Part of a small language model's weights: tied embeddings.
Each number is 500 + 25 x the weight over its row's rms, rounded and kept within 0 to 999. Layers, rows and columns count from 0. Numbers have three digits each. The size before them is the row's rms in percent of the matrix's.

# down: layer 16 MLP down (transposed), 256x64, rms 0.069, rows 23-42, columns 0-63
# up: layer 16 MLP up, 256x64, rms 0.275, rows 24-43, columns 0-63
down23 087:462535514467485534505516517469515489503536508463512490499460501495446550506501528517488490507486502484468524478465495461541537510516483448543501538524509484504482519490498519450503469532498498
up24 108:476496527526510516469495504498504507505451536445475510497477531499492509508481506526544443461489512504495500491558540509497512519479554489523474525455475514491462485518517499492481536525475512
down24 113:492524536478482506496533472511497487507495492464526519490483465516504570565469534521475458515475507474493519474484477545481539479499494511510507520463509482516516495510482534499479462526466482
up25 101:512484472534465535495506525458514557479485490488524520520502487509467504519466478469547518511546496503477513474530531473522488496503510507477540539513487492474476477481450475515536514479506459
down25 108:490483536469494501453487521517492512526494521548464526514526488501512500509504518499508510513439447485511479509474477487504464501471509514534498503470485517556455465513503516518453479544530519
up26 111:485501495513499500469514492515516488472543548438489528471517494479483483495529505515507447497499509496489514493505473538501471508526531520510477448568498473517454481507507533524508492524464530
down26 114:499521532481524517514484466496468517448441499522502498538480440530516538503499489515498493512501511514518468536529490556467456478501468499502485556526516518500485497476487477483516509516486484
up27 109:517502479497536482491510504466501504489508528499483480513469472497493511534505500485515476434505521472505549529479449505525511495478464537502549516553458533485514489462540518468525484504506486
down27 105:452538472499516474532481552491522519526518515511497492502489475547555480500514514488480536483496507491514496514489471498538496514518494430474467511499482506495502445440519509523506474485502509
up28 093:509490529488472538467472508474520482559526515490507461497495492488510551518528491513483468489497482515471480470504507455525492492540507543533476519490452489468489481492488556515545491506475498
down28 097:495471514487526468498450535513554566494481497523464534487481525492459495484467459479530500538500518506518474481530483490510502501523515494476483517486547474507453502503503456519515506493504527
up29 109:547512482464465516490513523469496503485480509503525485510555505523530492515535507522479455549510504488520527538486447479491477484525477533493507490461444493527515479477456517483520481505490505
down29 111:500505509494490468512503448482530486552483511522516538562500500503476508538516473487514487521508511483529540490497462522466541511462532489482509516465528525489514466523471451480462488487510493
up30 097:508482477511501487526465490512466476473528503504550507518483487522508530469512504499535498475493553476504516479530492495513480466520521494441503527488458492523466541539528471538511540458500500
down30 101:520550518506529496488453527468521522526462488504509469515508488516548473524455545511480502534500496505524478516485514501476477510443487576498497497480495483461483478495471501520519485498483482
up31 085:534503513533475520509469487502508454514534485476502507558508532469484507490508492500510472504447534497524518511524542519450479487480501514513494512504449523487544518485480464442513478512523487
down31 088:528480478481497473508451504517529484541488483476525489438498540450544518482514475529529532527473531503516514499471505522515490493485519528542476494507532460493482497501504462523503495473529472
up32 097:493476518489457475480496549481498525479540539531507494478504499567487505510448492515499464451484481487493527503500489512530522510511482511459493491515498535477514531542495510492523526530462458
down32 108:505492445522518484471480506551494519512457515469452468524487478439524491501516540523495531509487552519499486512529544486485469497487488488534512502503510447530520494482484523502506513484521484
up33 100:499514510485469461515517510510479556464452491499530528509520505487499482477457524493506453493443511523499477541522502512489515485507520510506479565525507489475490530494493510439522469515508481
down33 094:538523493486511512504466495513472534509484498456504493486516487475479502481485506495478553485496528476554498544482493488476507490481467451487485544501521540538482468475494507509518568514525471
up34 102:509570505472490492503460502479511454488467513533465485523527485492530505527514460535480498500478522513486524511492524492487524524466507469451513509555522519517500498477504450473508542495515486
down34 100:505480494485475511523464519514491540557520497495498492442472557494498498523483493487450516484516459460506498505505440522542478514490477534532486526521521484500506515520471531511509514494469525
up35 110:454466503539523489506460552453517491485466528483502498522536496529510470480490518492494477459525483539488524486512492549511473507525537479489530487474490552511478526467510507515481499512503467
down35 107:484511503477440488461487495508481538499536560497503476540462504496533501492528491475521482525475552503504478478526516498466513530499478514478517519475540471515489510476508454487494479481550502
up36 098:530489496509509515477495478490516442541508470453498515512517434543532484469537550531484507496516476513499475518525508515480469516504533515459479492512514473492496515550484481483492497472470490
down36 112:503492509495496504498533455524520459509527438506499517535538522510512502506524464507517485524494477451536475522482481475527453538512570475475484450504500490515493515494497474505528513485496496
up37 088:502482501504487469517528508524523510449531518486524503545498507506508508456489509496487459472488536477438549557510497496498488525513527490466489508506491484502456513510553505517472502471521456
down37 088:480491525524495523496507445497509522518477522484487575519506499467492540539476463506529469495514520456518495477506510475471450505506522489481483504479499524528523467534514491486514460528518463
up38 103:486483519501473456486508511482546519496466490532511538496499468501518480481496522503564496515447507511513454509548510516543524471508489503506473511493535476490443489537479455512509490489527497
down38 108:474500496465550532498499550467496521467521537470506470480491462498535545517499535500486485544502503505493553487461487487539474488503504527505476534454502477508510503469511517474515467500471504
up39 089:492438521508467519491445488483505492536519513488484529527467497507529540530507496504470512502499553496481510529502476513472515512514476534534462513493463470480488539538531533491480477501464498
down39 091:500493529533464517487487522510499427534468506502503487478515507500454433470485534498495498479510459482524544487520509470494513537464507496485520487513528526511524493487537482504505516497548470
up40 100:470479465517500464462507518459557506484529494504524502520476485486549524490527502482496494524479510519469491511511505538483476481491499515499520480543471455531473478458481545522551516516513523
down40 094:477498484460513513470532503503468551506471510531515526487520537527502483494498512505491478523534500484490517485464513496501530537515466466513520500479513524486526487466438485558468551475507477
up41 107:546478501521500506471475504466483501476440510506509516484500505506517501530500529509548486474496517512527472499510549521463476477470535504531525506542542493490495448495461506538477476527472476
down41 090:501492496539505521497527537481494484497509489533431468457530507486504472505541447486491515505510522481488504500496485502532517501529457547481501511487481431494474491503523525489513470545503529
up42 095:528510467518519534466502482535496465506537512509488471530464496529453552517539493505497472524472516470545477513488484473496518511490510502513479515481539504501532490508467466509476502525502433
down42 105:524481468505511443509471532483511506499486482524533537492486471483542509480501520509518530474468500492436532494457492546482476496483478486481477509481527526500509529495558488527538516507525485
up43 112:521514488493506493482496466479480480487523493489510553555477513476492536484506482487506488486528491527486513543486488473504452500512451503502443481506499489525472500544519506486586516487511478